Weights of a small GPT-style language model, trained from scratch on English Wikipedia.
Size: 9 heads of 64 (3 for keys and values), MLP 2048 SwiGLU.
Architecture: RMSNorm before each block, rotary positions, no biases in attention or MLP, untied embeddings.
Training: 821M tokens, 6266 steps.
Each number is 128 + 24 x the weight over its row's rms, rounded and kept within 0 to 255. Layers, rows and columns count from 0. The size above them is the row's rms in percent of the matrix's.

# layer 4 MLP down (transposed), 2048x768, rms 0.0246, rows 744-754, columns 0-95
size [102  96 101 104 105 106 101 103 103 101 100]
[[116 124 127 129 113 103 107 128 141 210 147 127 130  77  77 124 120  91 132 125 133 108 128 104 184 186 133 104  99 150 121 128 137 136 160 100  97 134 146 119 138 116  91 102 129 126 127 117 140 122 111 115 102 107  95 160  93 119 112 151 123 170 132 105 102 163 171 109 106 146 126  85 113 108 151 146 131 102  91 141 163 178 131 156 138 141  99 121 124 162 119 142 138 152 133 112]
 [ 60 138  84 144 119 153 106 107  87 120 139 124 149 147  83 148 157 126  97 177 146 106 182 116 139 141 109 100 150 148 101 124 117 151 174  93 140 124 115  95 136 136 111 143 127 111 111 110 135 131 187 147  66 175 128 111 177 122 113 105 143 126 130 106 108 119 133 128 133 131 116 141 132  90 111 130 161 107 143 170 140 162 155  89 132 139 141 146 148 112 131 109 120 119  82 142]
 [159 112 151 108 127 137 120 126 113 131 110 142 124  98 130 116 120 152 151 110  97 172 123 165 127 171 162 135 173 139 181 164 136 133 157 135 114 109 131  86 166 127 133 146 125 118 120 170 153  85 101  97 121 116 131 176 147 157 130 107 141 142 127 129 147 111 158 119  82 108 158 121 150 124  96  69 136 109 147 136  89 117 115 152 164 146 120 170  96 130 102 105 136 175 151  95]
 [113 150 106 157 125 120 143 151 130 148 109 140 119 129 155 127 164 118 172  96 140 134 105 123 123 125 163 133 111 168 168 127 113 159  86  87 141 139 121 146 101 114 184 167 129 137 113 127 107 162 126 119 119 131 151 166 149 101 123 124 129 143 137 149 145  93 140 147 118 163 120 153 144 117  71 106 116 189 160 149 110 123 127 112 126 101  91 103 128 161 117 165 136 137 129 112]
 [ 87 126 133  97  97 143 115 186 121 103  84 128 158 119  98  50 109  91 121 126  83 115 139 106 123 160 175 140 122 163 139 178 138 129 171 132 172 113 124 132 112 125 159 181 129 102 104 152 112 164 153 186 149 149  93 141 110 116 135 162 117 115 118 115 156 148 111 151  92 140 141 133 110 120 151 119 110 123  58 143  94 109 118 163 143 129 136 122 139 102 116 110 135 162 131 110]
 [106 124  96 121 148 130 129 163 146 143 117  97 136 170 114 128 127 191 127 110 128 100 166 127  97  97 122 102  81 119 137 117 123 135 104 151 123 153 140 151 117 130 146 124 102 120 142 108  96 118  96 127 109 139 111 110 156 121 143 133 137 125 129 127 127 165 126 130 105 147 175 143 125 123 104 153 128 128 146 111  97 126 122 177 155 115 163 125  80 113 134  85 172 119 171 119]
 [145 135 109 188 132  88  94 138 116 142 107 108  77 113 159 120 123 108 107 127 160 156 158  97  95 127 135  60 110 126 138 113 164 112 147 126 146 109 116 153 120 155 124 118  76 128 102 116 107 120 117 139  77  51 116 132 142 147 129 163 107 122 147 140  83 152 139 142 128  95 143 120  94 119 114 124 111 144 130 122 166 139 166 106 111 109  82 124 146 108 140 133 118 106 146 143]
 [140 108 118 120 135  61 143 125 137 137 119 140 160 147 146 135 127 137  99 108  82 126 133  89 126 136 132  94 145 129 131 138 130  56 149 149 130 135 132  88 133 133 112  77 118 109 150 159 143 124 149  83 129 147 158 123 139 121 168 138 156 173 100 132 125 103 139  39 143 110 151 133 106  88 118 154 124 118 124 123 132  98 132 140 164 130 139 155  93  98 108  90 131 123 131 113]
 [120 104  92 106 152 114 145 119 114 141 123 102 111 131 127 113 149  79 129 130 156 124 126 128 162 138 132 114 109 145  94 151 170 128 111  65 124 156 120 139 102 114 115  79 109 187 146 130 137 142 125 131 152 140 103  97 118 140 174 125 131 117 104 184 156 165 118 138 135  74 147 137  91 128 123 147 111 134 149 124 128 149 127  89 155 133 144 137 140 128 126 148 147 148 124 149]
 [129 104 130 130 125 102 132 144 125 102 157 148 134 110 187  96 121 132 139 109 141 134 112 123 158 129 138  96 121  94 172 172  93 134 125 170 102 143 149  81  90 128 164 142 106 155 131 127 119 103 102 157 115 142 127 144 150 138 141 139 116 134 151 154 142 124 121 154  99 140 109 120  96 125 138 107 165 107  62  98 166 122 101 152 125 126 143 115 121 161 119 158 114 133 112 129]
 [154 117 137 182 100 107 201 146 139 134 144 145  84 166 126 162 144 110 124 122  97 110  94 143 103 128  80  89 143 137 172 109 113 133  76 137 191 118 132 189 160 112 130 153 155 132 139 152 153 109 154 171 113 111 153 120 103 104 121 166 108 127 149 145 145 159 128 173 168 100 167 123 130 153 163 172 147 114 128 123 115  96 149 135 113 157 118 192  93 125 150 120  86 141 139 143]]
# layer 4 MLP gate, 2048x768, rms 0.0303, rows 745-755, columns 0-95
size [ 96  98  99 101 110  95 100 100  97 101 101]
[[125  90  94 150 128 142 103 125 193 106 117 121 132 106 168 131  95 122 154 157 108 145 156 153 144 119 180 126 101 122 113 118 138  61 151 111 107 129 109 103 159 187 105 125 163 128 140 147 144 126 144 122 128 126 121  85 153 146 135 105 108 134 121 142 174 123 105 124 107 179 131 114 119 127 103 127 104 147 149 138 140 117 116 126 151 135  95 173 110  93 116 109 135 105  85 140]
 [168 148 137 137 142 160 133 133 111  79 121 164 133 106 107 147 180 134 159 140 144 136 103 128 130 121 147 163 112 136 144 144 159 127 119 102 118 132 155 117 119 167 133 146 146 146 154 154 160 147 149 114 127 174 115 128 113 115 126 121 124 127 121 123 131 140 127 121 148 132 119 113 126 120 101 132 129 108 161 151 139 102 143 130 125 126 127 112 128 155 104 126  90 123 120 130]
 [139  94 123 154 119 175  97  92 134 116 152 112  96 140  97 125 118 118 119 118 125 142 163 153 109 124 118 156 107 125 125 131 148  97  88 157 143 158 168 147 140 152 166  98 160  95 106 166 159  82 156 148 103 115 144 140 148 107 145 116 145 106 113 100 167 115 113 149 139 105 142 114 124 106 178 114 150  85 160 146 137 103 117 110 116 129 117 158 125 140 135  94 100 109 133  90]
 [162 106 103  93 130 166 116 130 155 138 130  80 123 136 130 152  81 110 207 108 110  85 148 129 107 109 129 128  99 133 101 153 136 159 128 118 143 130 134 146 121 164 108 108  99 125 139 139 131 128 117 125 160 154  98 169 107 175 148  98 116 112 130 150 113 117 107 154 134 119  93 125 119 129 144 127 144  83 101 166 145 133 194 112 151 144 158 129 116 139 123 106 154  94 132 121]
 [150 147 193 113 122 149 121 128 126 149 102 136 112  86 128 202 145 101 139 128  75 128 103 157 127  95 126 111  94 131 116  94  99  67 136 128  81 137 112 146 114 147 128  74 102 127 132 146 127 134 133 120 126 137 150 132 125 143 112  72 126 130  86 101 137 131 180 124 112 161  90 122 106 154 106  97 156 122 103 171 121 149 115 156 163 109 133 158 141 172 135  86 158 118 143 128]
 [158 101 143 134 129 108 152 146 134 172 152 142 147  95 136 119 150  80 124 140 172 135 196 124 100 112 172 138 154 120 164 143  87 140 118  86 136 108  87  91  97 129 150 129 113 151 142  75 153 128 101  99 127 152 146 106 146 151 118 145  94 162 106 152 114 116 145 131 156 119 146 129 113 132 144 141 119 161 103 118 134 155 146  86 110  81 110 167 152 105 106 146 168 114 104 128]
 [121 135 121 156 104 104 135 150  79 149 108 150 127 144 146 155 152 106 113 159 126 117  99 114 120 124 101 106 153 111 151 149 157 123 137 142 148 144 133 136 115  89 140 149 142 111 127 180 147 127 131  92  96 102 110 154  67 133 112 188 128 148 109 108 142  94 150 115 122 152  88 150 182 138 133  97 141 116 163 131 151 127 138 138 144 121 166 136 114 166 134 117 134 122  94 148]
 [176 157 126 133 126 112 121 109 149 125 115 144 129 102 152 141  83 119 148 121 109 121 159 132 102 152 164  91 107 112 143  98  93 109 139 144  93 147 116 153 114 145  98 111 114  60 150 142 102 102 127 120 128 157 149 121 155 127 135 165 109 122 114 130 120 101 123 123 148 132 144 134 120 173 152 165 121 100 142 130 119 113 169 161 129 130 132 121 127 164 118 152 126  61 132 141]
 [159 160  99 105 129 115 130  80  94 133 136 133 130 164 126 123 109 134 140 161 110  67 102 136 124 116 135 162  68 149 120 132 135 140 140 133 122 117 107 152 100 144 148  88 164 116 103 140 114 133 150 105 124 129 125 150 135 104 145 130 132 110 110 115 117 119 155 182 117 121 128 123 113 148 132 137 126 122 154 111  81 110 162 119 100 133 124 115 138 112 186  88 147  59 156 109]
 [166 110 110 121 188 174 182 105 134 149 120 113 135  26 148 145 146 124 138 153 123  96 117 110 165 108  98 123 105 127 140 143 119 134 110  46 171 122 121 124 106 145 134 105 147 170 112 182 122 117 135 112 148 136 161 174 150 144 168 111 133 139  96 114 133 148 135 102 119 135 100 142 107 126 101 137 131 133  94  97 115 170 127 115 141 138 134 119 136  94 142 114  90 112 116 117]
 [149 108 124 131 142 105 104 174  86 126 130 130  95 100  72 127 111  95 151 139 155 139 141  82 124  87  99 167 104 134  89 110 142 180 127 108 105 115 128 114 124 136 116 135 126 146 171 152 151 161 106 135 121 134 128 153 145 124 169 129  60 122 138 134 154 162 150  88 143 126 123 173 157 112  67  90  96 172 158 124 177 137 127 119 111 103 117  83 117 133 156 121 129  71 108 133]]
# layer 4 MLP up, 2048x768, rms 0.0289, rows 745-755, columns 0-95
size [ 97 100 101 103 103  97 101 103 103  99 102]
[[100 111 132 166 157  87 139 166 106 146 181 112 114 131 125 111 116 107 166  88 139 118 128  93 139 131 113 142 119 134 139 127 126 133 157 125 119 123 181 122 106 105 134 130 120  85 172  96  65 142 100 128 118 110 158 136 113  49 110 145 114  63 109 119 129 131 132 101  91  87 134 155 143 117 106 105 109 151 130  92 141 153 144  94 142 101  85 145 125  93  98 112 101 141 116 121]
 [113 144 135 123 132 114 135 105 139 142 155 157 116 158 129 129 140 134 137 104 140 129 123  98 128 124 162  80 117 132 130 112 112 165 110 165  68 141 141 128 102 127 150 135 136 133 174 145 109 105 145  83 167 140 117 152 135 104  93 130 119 116 130 170 106 146 172 185 136 113 149 128 146  93 173 155 127 100 148 124 109 131 151 175 148 128 113 102  77 149 127 112 122 113  97  71]
 [153 152 119  96 107 123 155 116 107 162 156 124 121 154 137 136 177  99 129 164  94 136 124 142 105 105 171 142 175 131 142 120 167  99  82 144 147 135 148 116 147 106 127 101 126 143 126 111 114 157 176 156 110 147 134 140 106 134 141 100 119  86 127 111 104 153 129 166 103 132 155 116 122 102 149 125 115 126 140 146 104 117 126 115 156 134 118 101 165  93 179 166 124 109 120 131]
 [145 163 117  87 108 167 129 126 148 156  88 174 144 162 147 130 140 144 110 103  98 124 167 120 117 108 142 106 119 144 134  93 117 152 162 150 132 166 134 148 100 101 104 169  85 100 141 144 161  97  78 108 170 150 109 199 148  95 148 146 145 111 153 159 118 130 133 142 107 109 127 153 139 106 131 118 139 131 125 133 115 132 109 116 114  84 146 153  94 116 159  92 135  96  86 121]
 [136 109 193 114 122 127 108 128 141 114 162 142 171 117 156 139 128 137 135 142 115 134 114 135 109  91 110 145 131 133 108 178 149 130 121 134 125 123 142 117 106 141 124 130 110 133 111 114 116 130  79 146 139 120 113 124 158 114 118 116  75 190 143 108 162  61 156 132 133 140 161 156 113 143 110 115 116 103 146 128 159 144 122  91 129 121 118 150 149 160 116 148 178 149 127 138]
 [168 145 140 115 106 118 134  89 108 117 129 146 114 142  91 147 115  92 142 127 156 152 120 134 161  94 119 194  93 129  88 128 102 133  95 152 121 109 160 125  79 111 112 126  91 139 161 138 134 132 153 126 115 197 161 123  84 168 123 142 108 139 123 121 157 138  87 108  90 138 156 126 114 153 147 139 147 170  96 129 130 187  99 141 130 195 141 103 117 148 138 117  96 121 154 119]
 [138 136 124 125 180 135 163 125 125 134 115 139  94 124 125 141 121 135 108 113 101 110 139  93 111 113  91 123 103 103 130 154 116  96 107 143 148 162  79 149 124 127 160 110 150  94 164 157 185 100 122 120 123 172  99  80 129  96 143 137 100 102 146 118 126 136 133  92 115 126 154 129 124  96 115 127 185 122 151 146 134 114 114 154 156 166 143 171 115 185 128 125 122 145 120 129]
 [138 113 135 162 102 132 141 120 160 137  64 122 132 161 128 109  94 103 169  81 131 115 149 137 152 128  78 150 148 111 137  97 161  88 103  85 158 118  89 122 163  98 140 122 123 139  98 125 125 144 125 146 111 133 105 135 138 144 144 125 132 110 144 154 129 144  87  97 139  74 136 144  98 111 116 150 125 131 105 153  96 126  97 105 142 129 143 158 105  80 125  94 179 115 145 173]
 [159 148 118 118 138 135 132 148 151  96 156 148 100  89 105 141 169 121 162 110  62 162 130 132 155 135 111 136 103 143 125  93 130 120 123  90 139  78 145 140 136 124 140 126 102  46 125 113 143 138 125 171 100 113 119  95 109 133  78 193 125 143 127 119 134 120 132 119 179 131 129 134 150 133 158 153 168 110 110 177 124 125 175 130 115 133 105 117 136 167 108 112 120 177 107 141]
 [151 131 141 123 136 112 112  93  99 124  91 171 120 112 135 116 101 168 117 119 134 107 131 134 134 139 151 135 122  94 120 101 153  89 115 132 122 113 116 105 135 140 122 113 154  88  45 126 137 118  85 142 163 141 140 126 114 122 114  93 165 127 181 153 136 144 159 109 130 117 121 126  90 128 116 169 130 100 104 108  96 103  98 134 107 100 138 157 125 130 153  98 130 105 137 106]
 [137 126 130  92 106 126 120 128 107 137 172 115 111 129 168 138  40 123 187 103 116 129 151 150 153 143 152 143 169 134 130 115 158 105 114  91 127 131  86 163 113 135 132 118 128 157 174 163  89 103 120 146 138 127 158 149 126 114 130 136 181 134 113 142 142  93 146 129 121 135 138 113 105 126 143 149 136 134 100 168 126 162 137 108 125  87  80 160 121 134 113 124 109 128 133 142]]